config.yaml
d_model: 512
activation: "tanh_gelu"
norm: "layernorm"
norm_place: "pre"
norm_eps: 1e-05
positions: "rope"
rope_base: 100000.0
rope_fraction: 0.5
attn_scale: 0.0884
init_std_qkv: 0.0353
init_std_o: 0.00644
init_std_up: 0.0353
doc_mask: false
train_tokens: 940800000
Each number is 500 + 50 x the weight over its row's rms, rounded and kept within 0 to 999. Layers, rows and columns count from 0. Numbers have three digits each. The size before them is the row's rms in percent of the matrix's.

# layer 9 MLP up, 2048x512, rms 0.0471, rows 1696-1802, columns 192-255
101:590566450510472475453528499461449612500536431545481499460399447535477434515567452502549548430514487442503443448558445545427538529578476546424450488467501403586564464501516432483478525499552566
102:498449481545448594446553420400477584533535575567576371470581507474508524509420610570476550478587483497451416589553492502591589532583483400517532539451460513479457518520493540380479580462572540
105:594541544530522504539566441541494548482488452459474551473560540521520519597533487487509385491509644519464459568509472502507496538551468523470485487492468505453428450479397462451482509536614529
100:526441454510522596495434507508476504441555537434471451509481482500548476440483497493483442518460390452484498546536533399479612486560465496403460511548487491464376462522480437556518422502494469
097:424563464504503475584490495547444504544483428491477540550601481488650473488557473451460506467508548410407540445443461512512513439601504517435440413529492506567482463504506539489524578529535576
099:570437420425518554455408533407495564495592546494579558465555510492560508505490539503487501527538437555456423560494437458533458509529453530500429479585489521530432486494480461469557522507457580
106:479432493560546581423516509490437591580579528498513513437470506526535466489526564491458510427492475560547500498551572478458539430457483562468411508571508506559534473468456486552502497478561489
092:539543522570554561493510481423464541441533449478518448492429437528497472440431450502492444456541540481510482490496462499419599562483455425508504414541528460503488440467462489519528410437532511
108:507484490538478506438569400474484546415517488458471517520508448540606511543373441397441424454570499535465496485514451494524519562518484553467501538531541491525577506463587508554481494477478542
095:596513461485518469462475490481449539477594539508486484541525539471431540469472539486442495388526517449468482502434479483526526493508589483548497588462515373431410537547556559456515449559554525
103:524531519536495425518551480560501559526542506537557530532527450499434407448572399482481436450588429470459478562460403530494521507405529528498486481560507612509544463527531512579560502545540505
095:515456504452589532472503460606508541425467524568501522507483483416498587513541456386518590496519606517488554505496560365521460525454550481485476462484611564468482512514505632467463542444454572
098:554526532463502535481516536527508522527422511453538415541603514400437554545461524563559496458512426493438514541572505523526522433487570526565540521490562403460414619468473436515446483511486472
097:501535531449581606516557598564421514478522474540471492448572502508588456457511485504496558493531562446506441518450563507450532464522506515454479445477471467611594512490511477530475590464583507
099:456381462489520526428459540496566433549478476440541579418537491546463476493495509576498400531640497607432437510568500461581546442492403533436448445442458527492468549471472532443528515561445548
097:567516517634534531391584506434435575504486611533474361488507516460495488544506439558461529602555495518453442522499598494490503548504466513535594531561496432411534515482533514597522553477558546
098:454385485505408530503431542529513421599487504519507486433429562505467401498527511536581561452452463534533453439457544496510503453634517520419464537482427496480567530513542522487557516479475546
094:475502460614578580475495526449457506483445526413481416430562518557528445505467476534465482426528603474551446532597550443508554535470542508348510567482521490527494568531471547464528516533461553
098:522399501521542478459479547468511499615535577443427389504538505580582537409537504476532348552576448526455435496469477464472529530463459461458521512479568480547562544414473481519449537523466504
099:479509466492562559532571481537532465500504522426537429560572529515546344498450533553547459446477542443476463527444536472541607419523459492564479521454608434465567463458469505450539477505596571
089:497498552538540503471584484564547608405624561500548464570546559495445510503456460529491486461451508512529420422531541558490528507457477659537558503545582505541586510535510542449505564530591468
109:552491408457530538506550540536454513538421442444509493517567482510456513511529443475534442492513504470435436522499420399499529520513523464485440547514551527531428477522526480590534486549690516
102:475563510443480449413458582578440639523565457596458503533458574549413501462487330491478574464518488495505539520600534518516482539514547549427525537464455440580464542546458580477498538526587437
105:403561450517462447415528551502487511560471585358569520459401514586454469441391542517423589529518512522518454502487591508420479467517481423493461486519477520571413442448491425533486468519511547
096:517497504551596479491503528545474527473500601516542574520466512442518595441510496502602502570488481467425563483472456548463486450540515483439539568453528498545527508510491463455458550453565541
098:554498412456540567521547562510432501485478518451476533450531440557525491434463604531448508467460489456484561501468496501388511478515530503485502510483563513452502455487447443474450486543499513
102:503512447555485528393461402456482465551540508569560504450513520470544522525522394533467510507563572515510472514482420469470415505450563538498424503507471495516536530524531460479500438527503559
094:556544526474596426402517532531503455543555476567471486480567558497424443502458502476490553540529520548518475480485483504472463413473487427505428516455448453524500446536537524498519467377503425
100:561383491439533594470547490420534573514521483498420464467507520421496429604479455499510456492591564530486472516505501415495434452545435388442512476533487517504615457511490485460486430467450422
091:491562494523525596482458439501570512594560543512450371574559556591476443588485535537408522503496490544461440527461519521444581456482570550428447498536436499372499445451490496484444465456412542
096:489495454420494507472423536489526545543511542510530542462556449499488432467460546522414534445470532494454527485469436466620512493471536555424493558410464563504537483517503523525457553520454449
095:582549513582492484500475535474454485515525476502480519466487458436529497543446479415468517493508530534461468534529400440547539560456598486400552396535529454529539517544566546447518517481487498
106:528511527433484538580544544521447546517444519499513540511547504448593527475484435472496560446472450537477464470498579484534596449468496507467399452441506508495595461433475479530458491515533477
096:485490524580454465476523547577497509606450498605491447458573501506551552416514418453502473496568506546526537563532492572420587491524503447470520586489484577513440499569533461525543503396530527
101:533451518450464549505506550572447569501453578537467502571483410622459525463568419445526489551525490488427440487474527467431514545472408549553506528525491529482401548476509495543480441563526520
100:437455423581536434483456473449500509497549417380399468421477425467472531594464443520516533510514545423500496590547399450399506423565485440421499469486490412424400548539468458539635467570544468
099:531550522452446522542424543513496536550545489435541483495527487492511531507568393479512423505560565488437520523540495614456406474622502436441557521487519449593495392396515371537468624440524525
107:360514404604494556559481473517531581481539501541546504465543531457469516500467530524489503465543483546484449547560590481518497548574472559475523474533518394515538489544519419493553496464449517
098:556469488495536450495475529433358445532531471497506370500563464580603443429475521571529566390579513532525496522572558481493535446480523517556492458500549529379539455587477490445547513466484497
102:518496547580497514552560464515512521567538544520532460465495507498521545492427419482569516454466500536559478563499521512465496537512459444448461492516510486382447443430600525474497501421552525
101:424569520564518527454511438418583516416529451522457463418526557515508492516536553594482457521537483469492470489521518504506518415443561538567455599577611441467448516453519434514565492464476552
100:470545461539446427501492476572514494541523543548421455473511454500611444460478462489509493524450517504455532533437464494430596402483471535516505492549503403382483474374514461542472553505536539
097:549471441499510499581508532592559524470643470508448495502513441535563536537527533376521514480584456410483505503448479515502553497554524478483471541460482457479575501454526464511464508585502581
100:533554451543485420529449503494586488444499511554419557518451512491537486491555466538531461520577526513554530472558436435507497515414506451479467528488439477561556514478532558515503431470446550
104:500480482520557461488485427508504607455569519567440486522544528519533482524575613450510412505548474575527567554519434504444502587461521475441479463535416481512570503492442454421444537508508559
103:512436508511516492504616603585388603564493457548468559501453500517576500588467471401557449597556470495469516436526516516526442440484510564573497569467521522503469434492562493615457586545509517
093:437467444449492503598581526509471529536583551466451528521581531467410583514561528440532496441425464505473532439564497436446503540500571534483467474453429446472391428512445534488550484457538437
101:491477463520567557448426525555527559546517475499465549466526459539512513521523537467468546570462472495441447551494467478555524425437492505413498477423517442539518514437452490411528439541518542
103:524477563567485455487455488422525496534539556504517584478555503482580446555575544447530455450488482554517436532473540607485435427456482540426400523546491607393571405549464550542541481516462505
091:593447516483417508405481482511460419531541547447510452503467457590606460582512482537396465560543546516482497509539557500474415509504503518547499539489471436539515453570563510534491515517412456
102:512428551519462625582506432462505535516512494491443516435495422423527510558543494579500457435508488581551545614606534515479521425560558419364493450500516478485439479499520393479581525468479490
102:424432433530555529479608432514502490516468417482451498456494508430502412527489469471495540513507534525546516477557479455494551559525545327447467550461555482539481487400518567588435484464486474
107:490504503481516569519510522430377501578520559479415435468513576508474521497544501442364439448578613512421430591650615477469506502542569499415562522594518425482589518481570490505594467522491490
107:519407461457492459513443474517511472588467505545451454420594446489514502530520493404541469584474480481526500490640583475625479515545529487446451560527529496560607485530594527461475546507640531
103:511450557573518521565565478420451541483468532427438412381520513467464487536440412606479460549550545519396385481582484427478548512450584445500469514556546510526499534472643467562461482489556440
102:553477370564497520467478479511422522520413440534538538539452572518472473510598484509447519479473425499501426445592519495543525559442383472509438501465548509577455456422499522520454477581485566
092:542438439483565491570423414554507496516492492507547551535477445396553494501514592552541526495476520565490503501506468560541530567416416419561506544604570499527433503517518468570489486528475488
096:539514488605449598497496444561597453416531480475425521545484509489452501487547434488535480532607559542486473609473467497511562368478511517492456523429507497519517509423478478481599471594519481
094:525547428629491469377599513457463490471556466528572460479589565504483528557469513390473528492527478551541505527430492432470511485475494499542496452556540552579478560465570465566554555621484540
095:456510377548439463517457536514532426485470512580501531479504586523584484563542526426477564564505494469548489411437432430457477482495463449468463547467514565458581482491465546442547552491529548
101:581502467499495527487467541478495477523554446468487384556478457516499566505630470545472470490466520489457448549567627490577494461523387517519526456402545566513453457492408495507503554453495437
097:495521397473493532387451513529468488432477521539491539483525503455636517472529521515492524521427563635512474558594471514543610554453494510405522504469499572555436467472412546509511567515573497
098:561402523533539567534532423539503531571494497550500496533547404461557484573508415444488529569480444553569446554479440405525549453553566466540489450505515513390530520435429533512566506534435513
098:457465526546559580538502545532426527497471529488493552544547529650497533461468462499531560463480484546573519563464476482493506447474494459540520504562519399396458509447475502521468478558446514
102:583598451522477618475543507520415483461502567429458487510500546514493487534430503499410480442587411537439539558557521493433562524429611429509524474479472556456544491477565561527486591476561589
110:503527539535588516501560485441569523551451541527553521580444531476608388594489434465467566529507496527430557449451550469456558505498452537423436484499514468398497530431525547528466524521497384
097:474536378520486531423537447583421598600471535445544568455528461540430497461405494441430479511469464479451464484516420538494477528474452469476466512522461402549505529512523430450480477518591466
105:505478461502509481457429546530533541462575450572478428503552464506577457523540453524482509533405483589561503559424503449530424495474500558428493403479455456575655448489394528539500524535563588
095:569494501510490403582454480510535451581478511458483488495534436543505477498440460543583562559436463573501554434485408563511526515528539487473503478589430442488510456464553473590508550532549463
098:544463498529405500499418507563627517568499455545500461476544530538514502561483559432452538501486547504521480496460382479527471524551542535398487544434478497533574466525476472471487428472480473
098:559507436484476520437504484491477522434445491464561427476416506576451377557511425408511493548557586556448527431466563485439550479544511555534480505458553466559574474410578465546552545513545488
103:538410486447566478510516533463495553512437502473542545468540471539510511486545530519399541505484542561454523546541432523472468573583445516505492515459425481487470412458499517505574396515588504
104:573411500524570457517462514564480563508695539503427471495607481453536424518545510455555554578526441602464390509463565500492514487395526489512513510387481535495519419427628507611580519455529518
109:532510470533528505415537519550552530457494421501511467440479550595545485482611489534450550497500500492513503510442530432483578398543519567532517552574485374483468492536495560431552487528495466
097:503526440544513551419493501440399569528550567520451452514512526470510424530565559451486534471455446487458485508480400544538499544472484477508495531553482506456503536498540442531573498558579567
107:459419478449557504409521444490501564545495528548435442530561488499545381441550550552480501476586501660523496541534499584525506494555430429496478535614469554570553506450536491498424547487551516
101:617517559487560588439499520504423482420479649445446484474505548554496485477581491465512479471610511516488495602558651533517479479437480557369478496484532459474472545474557387484457439452517560
099:612498456484461530472458547505486495472452403515426542435466475539523388506468543575418473519536578498482475541525411417502520458450467543406524482445496505455570540496511510594479433447449525
100:580439523505491529464511365511461517475507535521542538507580533544462452534513474440515494599452477535405501413488418523595547508453538533554445545652523511499447445466633420510469463505520558
103:565431520505459495540429478397488538478590492492506515517546576470508466489538575519427473464565457635536532474525526451423474499536515493547533540459566519413579404543476407474428578499523507
097:550474556531518522563531589580536455521411484425498519605534523492519443466445454500489535505525532478473517482506531545522440478473438555590506507588403551493433542431504457506492499445530410
098:587434438526461563534516547554439495460526502460547495427522469559466451406451443538494445457516496492382458497535473549512412451458484442448481542400489487430505516554518504587452580541484446
097:537523554522526447514472492540520475424554545539533537539557491413488487398467482487483516504506420544563515538594594439476492576413536440414492455556488548476541479510493511466560589483514547
103:515439503574532551475567440462496585526493557574493351550474530494510523518490434451483454585508445476440522563532456447439575489519404449429519606531504434465503530501532448541570382512514506
095:472456380476537568503452526449565481463455542475551465554537416597471478441564539495421567500528537553556464439504400516570546470470508575341463536485548521471556521451480433526498434484546513
100:463460455528536482423453519528521511477472552419460530480550440475462448577431540521371451500501531414579526497583518465403578445521557516462497496517510502452476608401510389469471542514492442
114:524434398543456466469491534521403542473544480605473391489549463474496504571535468458491484482542467487414499491555533457527554490487503508542508553530529484421501499508559507421439512476549493
099:586499469502552567528450421476500528420522624438539514497468563601499486463481554550386572504439492608465533484478513504459482439525510494518453523498542477422452522498504438452561452563567556
105:461444442457492548484470607555489567556480587433463434538470493554560409557563604595566596468578514505545470529461527524506489550491565468562501563523506510491580385506576456600447480459492441
100:511464459524496455470476556450414520434535495509436492481551507450503523416442370410494485563542528514415505452490507425477488520479545513471474496563527550454397477426482445550503512570624471
104:531471493480488516511475455436544557547495538491473461403498589523467423534455545507419488497510509533461343570516509551517546533509475598527502583499532457433468477498562506543554529438569509
100:540542460506483520488478609535477571556566532535410428515546451535523524549533496480465488409552446524505502453550611584552455612539551497389479455509555512426527511541551354448521573441508469
097:565544503443436507466436518430499485481591593565532535512458547498554516508460475472476445394490526524421486441460549600585587504582483468505480467632533525563428527540475478525480595536555534
101:606471576562504500534643545548497515572445478469423494449536543555545412495528515429481563570532538496384550486473508533370519441452537549460493538511551496482424487471585482562489460479499435
102:527504530438505490392431524573470474624451507593493565503575502520525497545459488498495466460469442586561499534510456484382541456507589530508473541488552515496503563482505514465493560476426457
107:571438532498523570515427518495371528469572570576516488436521623533505466489418466511522516514425536511491457517555513477564507560540505532462469491523412498539537529509534514604521503463563473
101:536469555478523544539527467576421549457546480504474430450465508562452439540446536551460553506415413516515506461564523580571498491597474580396497479468431457445562441509487454442598430508489506
101:521475545474501467538502485491425485428524513502434479497439460503619504548449489560474421455507371612509534493567523485511497560504463436450483541456491455487584499430539415453581432497496552
093:531550423511504499533488483441519560424491464517448526511557419445454507452474496502472476473485453483432503556497461456511603429468545490569464482463471476489486566531503501517530520537544450
093:414482469444471452525464484517471515465537484549501394448565519485558386508460566505425521552439494607521475454433455557542538530437520558476472491516475607555586428566513539514451537473571506
098:556515546620483523470538490409551460482567533520437499476513621480608398584507517444502435510467520490470513546556477457431525523535533511463481529486559454547445461474466444446523511476520517
099:446452537521492567466469487368521567467440522514586413523582486584532588451492519487459458459527507428460509588475442526496437608521526501529449577451501560468595444476538466474504465511509411
099:454467530470555505496558532528461452456494475455442505441480521600523487527492375356492584392473523447451501489507512452569508475496566473438444549529549510446507466465558446518489457523524386
104:519496399488496443543480528497421490504550486505454488490528509601507531482583433538564458504498606512461546542452580471598531462553455464497501451557557511574588475499568389527440559560558511
102:492549524568490490557478406389392567506528481522562486509540430594507503473517389528495489498499476477422465545500460482485575457584479501560470575422542434564546546448550392557480580483434533
101:547563510507467557465434420480427572549582435508517479410581494495483566444547449427539477405602549416507461465534477480511519587512554547508572571426468512468473458437470565528461497460458575
096:617517462486484553514498511541580501513450525599551531518516456513481556434514468531546494429580555494455464393538518425451529430493440545508471534497560567442433546494454511508520477489511512
# layer 9 MLP down (transposed), 2048x512, rms 0.0356, rows 1696-1802, columns 192-255
100:473519508471470555495414469477398479514529538556585528532549473522479472553470529550544413541544497556569456562538498500447497509515494424484474525491489536408513474486552536375502551497494516
103:476511497486514390537499479590435497577452530511504617451489507507483422576528477470574522489470467544484463457522437523520569556494503460440434486519475462490472482492456475448456456554501494
102:485536486492509499462563476497607468516527529538540565475499494517470433493438547479494492446486513408501591487514430487476522523461543645448605530572584496488545472535582603505502386515423476
096:509496451583566502491478566446378447517559493476446410534535580489456573474421535521494458483456553467545481475430481548454453531466557628566529490480371502553532514526535479455378454400620467
094:440522496524423533567549498468478476505470533533478499487506490463543494512454511490435452510585515540475540560472523564524603494486558508483621585448468457546531542462491515537447425514554510
099:508586551531499469449534492587550519496495536480530548589472531452503498571557525510494498485454549470486483501490538464489432525425564537549451422532522478495572602568505456476494428485503500
107:498531468538449541517558442593444493580511442464526440536479508508512562537418536628633523519553428479448478481545500531540535441565465569489407455493510507467503538467524441472623568434500484
098:564508582434515379526492451512419509498471489567534484485487529509539497579538594530494508584477517440535536503467433599549473493572447534505619474491535463437573467481470479568442596498408427
090:474478487489515532534480475510527513540504486475500461515518511526526477405498481523537567503454509548493428529494458498457471527541501491522830573477456457519376602487463463538454572482441459
094:409485463468533517563507461516506437484498494542451467501412540535540461511623457523499518502623452476561559450444505656467394494473476458404461505527503551410535500514466582412510541527470591
100:495477517484445570533510492441503592514520399481484504544501536503499493438556549486470440475532392490484487470569456527482475454512514468557483462559432505529540470521486535455466519550489494
092:459525504518533448560519496489543422471492523482472449403499575589508484481579417478492429456383394564433515497446431509534472423418494481535439547510367501505518502455393463507464451518414507
095:552576439544483497482404424410576479521525504449449481469545591472425449503444550441451435514463531595482418495537462494602529486445434448525422533561492551487585551523531545413464476548548497
101:490492507538480461473515486572561430527475549543522480508511445473396494460492557474461459464417482482489533609535404549436488530427514531509464484540569364478364563459460488476489527531574534
105:485585431548484516481519462527489552547477456440532481586438535490453483481435547593442549477476499546449423558496481468447448554518574545554480597565474497547585554561469514456419465552503470
105:569447534505516460458456559421444433527555466476451434419537549502546469565481579505552433492577503503465462584477449553568526516494490420488378560489549449503499473392504475505477500603470513
101:505529468523557425474575511484348467391572473459512497500416438453496562482520542485508486427536479492489474510581395492455448585525571451559546532492482537483525550452509539489491543440514500
090:450518487474516447520530624472574493489607449497549535499516480499469440486568399485440466506500437456531464468509552546577466484488501618448464489550421424533551538525575424536532557510510437
096:535556489520617487506547439472443469541550566585545446493459472421490508467466465519456518479456410473425459561491443580526458467555557462627455478478468439453550535548526537352554424422426473
099:517391476508473460517490506476419518565500465524442468556529604467550541522529555429447536559467529448414481476527503500458503564444516471420514507464461517495504444510477567493431396553558441
096:503508421416518466469453524462482422543430504517574530491488483452507506502549461460483502532471457468488594521505509577467546391505497488449442502460475464518548559518381556480494385471442431
105:565482449562445492604456513525487483522564514549521439536520541516489564464586501500457399450580586451536400459450497451506431520521532438462632492539524579453508496483538493475439392470472593
101:494465487429484511486570495509563511499504519507511471563504477505513438526540515560442415498416490508417480520418585494502473481504504495491591586537501512489522517477559503647608423389497420
097:527482448506520463502471564500527512445446588576509444495507570474536490527442482626516493486402502523443565456475440539497542570435569497491502514464517554352524508544520468552467419523485501
096:384551477476415486520476545458501500576546369459488587473462490420572513495498588474437591451572514509523492516577462450527527529511544488532484566521456475467392626486537478552534447424466526
102:498526484451443522548475510530469528482473538522551493464562486492421556470475497490539490492520558493610525517474493493473532534489418506495475482580491542336583417510534506476509564432436518
109:518611435545492495466487485515503528469461449432457488450571435496482476547408519503500472599483442422598581571606584595488431476499546423396499579483435452553440424489537530478591559491535483
095:534438473511406556594518553467423578433465542527457471451457509500488572692465483484570467495548637417479512458533488552486516514567504445363519530457505444494407477471515487470520552473505547
105:512578494535500511492552484476532458557548514585554486433499514583499593547444479465525502496548455528503566445529450452502470490479404443534520467564562482437591529438407455557551536467559531
091:451445484462485388473497476447462535483482451425506506498465477502564551521560464467536501503499447518642497489532493457469485456393507432567560546499493538546468599464554503528460566523556520
100:493531480563549480571550457468423458465537491563480498537413568453574480475530483538497470479487510496461566469481516565401555465643450560528513484536548530566473581489472452456526541519505502
099:417524466500429377482521546417560603445521533496503489534547509582426523476461515474508429504517537435435517456558529573479498493489404430514495492451489447460406494487412470560559534507444470
102:402511602497502420561483493502628474519497567572526504506480411578510556424489450475497432511417531529502450541520489405461547550469594505563462513390438580473505502604398506503454495503477580
094:465451484496567548442423436531447558443470440547586530539560435462488450583514492469441448525484556485525537453507476522529493516534564523454433460466480465454465471485488473468504464503627459
103:541472673502470504525440510493593473443557508427450474459591542484561501519510547560516445492545507468509476487486485486552485505502471489595494484496562404475542520469507448550580551537407401
104:502470504546566485463478456435422519497505536541521433545453507521535457507519519500445531467478524487473457452496414381484436526470476490535577544600375588495542528416458487504496519572513483
105:463515561570529573476461546559481419512500538460471507453502455520547569538528561549514550556449551530491503418506477424544511508436466431547596523469401521464511493497553475425414454548548407
104:358477451534450529494559448494497523485527569449486519475520521527437416436468591460568553495489521387544477440494562485509541474428467481535567627488453574454484523447433539360542485422591528
101:423554508520374517535594510541531517452540555522529538562577552459376477489537503512461484544452481472491553473496387477489529461546572513461481478417469519579596526471516511553466516574531461
100:501449573558451486605483434485436567474458525467573454499431455523453573489558542561416472417474542476488541469485478483493396535461550552484474417570497576486500484407525520557418495491478470
105:449394440497498468557570576616521523553406522467532522550503555575568434543454517462516537463533467502500418484552539516419491525442581525523511598458516511548528437447609455498455542501583517
100:537446411474414491565400482517513499429372505482498565546558568558485482458489550493510419497550479493489542478502577494492494508457541457457485563471534538431540525584513498562552499522524465
096:517589479455514522529477573510433468557499443462492620476538516454563483485451514554461461576494568446471598564475513482558500512545528567463521481501427554594472531552462507553471447554493493
095:541529576410538436460447516457489563541503541465503520498481519528486489547511533532402597461489571467392516479487496483486469464506502520534526551432401624500572354452487475485481435555554487
100:475506615444498565554518504512458459496415462561584532584512451525496451499461499447449527551435485402541609407575552522488491438474459507499527572547520447437524573458535440493523488539455437
094:523530594424532564464506506477483429436453471506439481491492520527516569464506492488548590462468553501500425522517410494506456563437383449491516518464505561501554444501562484468452515549488532
093:548475551458528534458487431521488512517468515486428531503487372430557498507442455502460520481526497583483483464511444521568476575480447522495452551525460483591459508502556483584519572506460494
100:412585504499475546536421523479379417495490572424513499417410465588519446509488500527528482455491528478514580500532410451505520454454516470441456421572487501432487524464535482474421485464456621
099:487444540453447502462458518561437505500573485518516471453428564497513419466465519522449442551506432533528551420551540340566508526490568508446473497491539567551529458538447504495519465437445499
094:576581462460589539541487495404470530391492419490427509487481452489454560489530509394433444536540428496510448547470447499522529441462505501532440456574481558516531448569419549503547456467468415
098:435509569509521549448433540570511487528526480479518472519578484523503568536456532382511464554523455509408468477516461520551464570519498480527352455442539475504540616517484508471552563548541481
102:526630600430526565517414420440462445410600529549510479474552424481492493497544556509540568402511450556488511512441491413458413475542556534481375502437433460585451398544526454558575570483435489
093:523477501515459445551560509444507517485456554461538510501516508461474524487512474504478509529468483546480549503418480424480432451466497539507806486463520529495498507513489539533500535561458548
104:553396459475510491497531459504520500445513513548602442516470534568450512499425509508482508455456537540468383417562395483420514415554471457550451517455572477507557485461521456558449450538569557
103:537500510474482481504504549483487446460507540425543591476500552506502480500562497492477529478529531489578473496444549488383408429368576519490599539558531559561530487521465543472543489581614503
101:471426517520494514546472530555533502533498394559566552486503455604504496455461506424450485435485514481507603598508430495505533532430520549546401587412421473507484443483436512456546541521514498
091:510548498511502587432490569421461489492472520504492539535614542534391531526580467489430510487552453493477485510493533508454537470541480551498517530477565527491504478478580557503589531458558500
096:506479542561535438528500532510529541506487493451509504467588525499522496417512529485431587564411405482560497468474511532596525542469568526510548526556430555427466491449497491577504530419549481
102:592460472532529534558486515525402548542556503530398575506418457540471509581422557516566518562500464442532450475471502506544548496494423541498437445532529445430513490485614467487541412462441469
097:516514533490490479421560417489535535499489516436475587471497440499447493520464432489510480438481482563484520455523487480431551506487490540432622628487574418525505528596560504565529497578490488
100:490447529371552371500502498461527479491506493566560498445462441524512470481570511553445546400536527537485505476414534414537480510464460496465523497451522512550466348495475508513502412502523462
104:568526569483546434525530433526499566564524551507519459503572575413520538438414447505587436490585462393481417560421456453487412500531502568486492533531432416404451486520494413525453562478429569
096:507532523574502548461428581435477528550538468481543502524599580460494445481491555462445534476417582501508533452449471483481524530503505475466422444526545434523430452559426472520500465442547455
093:518579489457449485537562495555482482584558464497512481472536524494471534455496476476571506463562457494473486417528477437475467523583489488534476502459398482550543609513590398480453564435588481
097:537499554550543445545480573549500436423552496438517419481502451494533521495442578455473615539500505530458520583519513527541401518483515492484404444557406518509436474518450561454463486437532511
110:519563468557551535419550487530612451481500498414453467393514493550564537481617438532514478559542528472479523500584582510553447439545470472506421500506519522501544504621493510461405479493563493
100:512506509443562408559550464468515486425473461526569473554440412506505458519437385532495491465518454466595496518460563420372527540485511563544558491444515492411502512495538577546571521520467467
105:451465534520552446452548569426519475527545450468491612564524499546469501556475533535484496526501475477560515506483443481522480534385549560500534496513595512473442479478546435397460514459512485
095:493582495494554526430482511477496522447449558502461454448485534574441499571468415497476469455515514472524468503445451567436504559419465434504613557456475423457511552545425540450549518526585436
101:511461475448500435599555534448452474415459430451494495488443522495490529344445505521480511501496454499497475526490613551447443516511540475498445465491469518483479491456505519464496509588504478
104:461458526525582478538432447574502537497586521506497506455587507526479537547626572419555507428532486467474467473545463414508475420480430526452479489586462499481574496496541452531473547543400592
099:465542448521539584510558474491403480556567572569466477461520409553528454440493472492556513489582536518500531524433482445459616472510539420443577566418454551480583410581524512484512490498458581
100:454374464510491496448504486500470533513459396455526515501408616487528611542437529474522460601506493589487595453560472490461547506501583423500505503403493486433480537496496506566499483509505363
113:563536432553494430478489494501474491572520553481540477610380544394471585596631423517439541553521500466466475631492416528503526428429471427493523386500506475464515527379529455480393618529576572
099:543481470500494534543403411451559561493515472471571467495481544552563422517507549534469439499424473518512451466490588476440451468523512441513581545481525557468452482435565552539515468538392551
106:466517457571481454409522511467492477525536508506540384467468500470495529611478431585510579528499468524485592481561502436527497479438492565543490482394425505479543495535541532566530390512442459
096:516494542451446391511471410520589517553504470456562540431452541432585476579513467565476533509505487476558506468487540438450450492506568492467567511472461527497489491444459482483483642586460524
092:572551550549464525526499507532454491574488446510479472523563421485445490602476489456590529444477515452503479520573482558454473557531470463516467519572509540530498469539499431531482460519489557
101:578512519549527480543560469511579450440567509551533530534485558459513591564561532545505500553510507577480574510476495468452500486493537483530476510498477501534588508544487516537504451465525502
111:470453509441502566528532482464511504453479626514522530501439454522554460519524549466518535472484525490504460470545433500580503429588536592483463536530469516489480469575620478488496512447479448
101:491521477505537477462504523492378526449501528531504525537501477539538508489508508483556487550496479504506518459464401511570488551505474487494562537460535435506571541518518506573542538549497480
097:458435512494541415427461504511505446531588481493542567414536470611489488508460504475484523500420559493518515467553526512504464515570518562513467408582491484467452535496472523509505501420502423
096:494514590612498512544454471411521541586473391547606537484560524465536463523494516553621532524482537446529477502496554523528588480576585591447463415523539444399490515490466450537467472496442443
109:483509491411508425540382482494434462490442408391508525418515473450540491415501539497577493451522568573539474419529560547592487507463577539602526512417513540598479400479547536488460558460587501
097:512560493478465483483512525415510510474504494541446442494583505452453582554411515490402551431477510442465467509521465516538467442518547528521371448463579582522594476500582523402424428407457477
105:510530480481452538466457494574494519522517515443402412421530527471482391499468589448565471449564475483463503559552512540455600465490497510420437487492498543473542498505561539451463474425569561
105:511528385482484531558536536461409517534538503479465496498512473521497528499465526516517609536520444488488464583480532460477458565480549453419794508578538498486441589456509455511517486522546492
096:503412510470466420458489560593472465670511520565468466513482566486461466479506503534524488512530493465513472478500554559646494481447480496403500418504445506529522514510497476501533582535574447
098:514538530496474455552483508484560527426428426443407502507510477492597425486449623469494466480530582486450536590534493491460558560477524481468387584494488536476489476560587417455553491505510456
102:474623561507530405531515470414487464580541525453482560458459556510435486538589529563497592437495575534510465516556431579386443426448440445591472491498480618571539521527465535462506466474442523
103:496511496486426529525468485429551578484392461439484516453555378455570614483567591560499461510570521490449518502566452525462533420536545567533518474588531511492455437482485537475525516552537448
097:484505449493526570471479462479539384475411559471495534476503473532442529404527446595535551443489480543554435509517557506461558518445457447532634482527470512542482531487525468533560489506458487
091:496485486459564447512444525467508555453461608434524473535609484437533417460538512499453590646438530475519466409442484417484488541498481475468515565503443462563428548389500471498484545386405492
098:441573458582477481543432475452482506420524484528515425532491475485482438502462532503527432457471500408565363495576547518532544452464520553588330480467569454518526448485492521584582417503505505
100:511424572474499452639507488415512561491557433576420495493473453539553390539527491458521538572484420455515539571461566401447518529473595520472375542559528489577535553545521412477506547467501477
107:520515505518562459501465511439486469478473507457429442541457442389484551469538495463395541468566470520547562389544515463515455504470591551490478375567488534439483495391448562387472466479533446
104:427548528450513542508480511496461450465540585566429554517534589500516635485476520432457500460451515611510556443511543543544414469385457542499478589503483507540488545515473549493534538471471507
119:453580552480460431501513478523523528416525482470577498469591441501522543446478412639518433522532489478531453506588536525519498523481466409454525531524503571498459521453496538536532515441473514
089:480444513496512593554438496440504526467514519528520520412437587478475423499537423513518494537426548543486562469529466508503431490552439404487477437474550477488536504468578507465476412510519548
098:494408464477543539535618566477489557469470518427557459503500376542433467582474453485484453466535505457442498467523447445490503506541548507492478418485552426440452497509569550542510464515438504
101:522549587578497533481584506495414490511464478483492504486491483519465451430564574462494460488506564474471484551524398511459531542349524405509331518473634572517549441522566507483529470488452396
098:484474446573470455467506562554515507541463470528455479428442510571502530533497403523577491483485413612510475486564659559438499457502509546523746548529492433470498512437528477546463483493498507
109:537555447532472514597460494514541509424543474574539493487517468440470497493596484495476501506476505516589472512532504558484478556490454536545430562494572472589493508513483467521499544441457523
111:496528576515538565460590439515442457475503528548546477462486480420499450560448467481489473509491416505524453513446429525448469518506493512498519492461488512427447548488403618482520447496447486
102:526446507436604483422446504465571475426530425510449472478533509567381485450485488492582509564498466516515474524451536581509548510507538511460528507545593477551414440505518500494477499470563453
100:493524453456542509450568534495559464448499521366484378509454426495541467584436514454479514502441385533475493516532534457462504425522535493566579494504485414537401567393424539405492524518484473
092:509547574483521478485577597500479425370530486496451535454450463461447494540461512579497442473522524480528434539403477463504439531486523445615460468532529489476502485459529507422513544512578557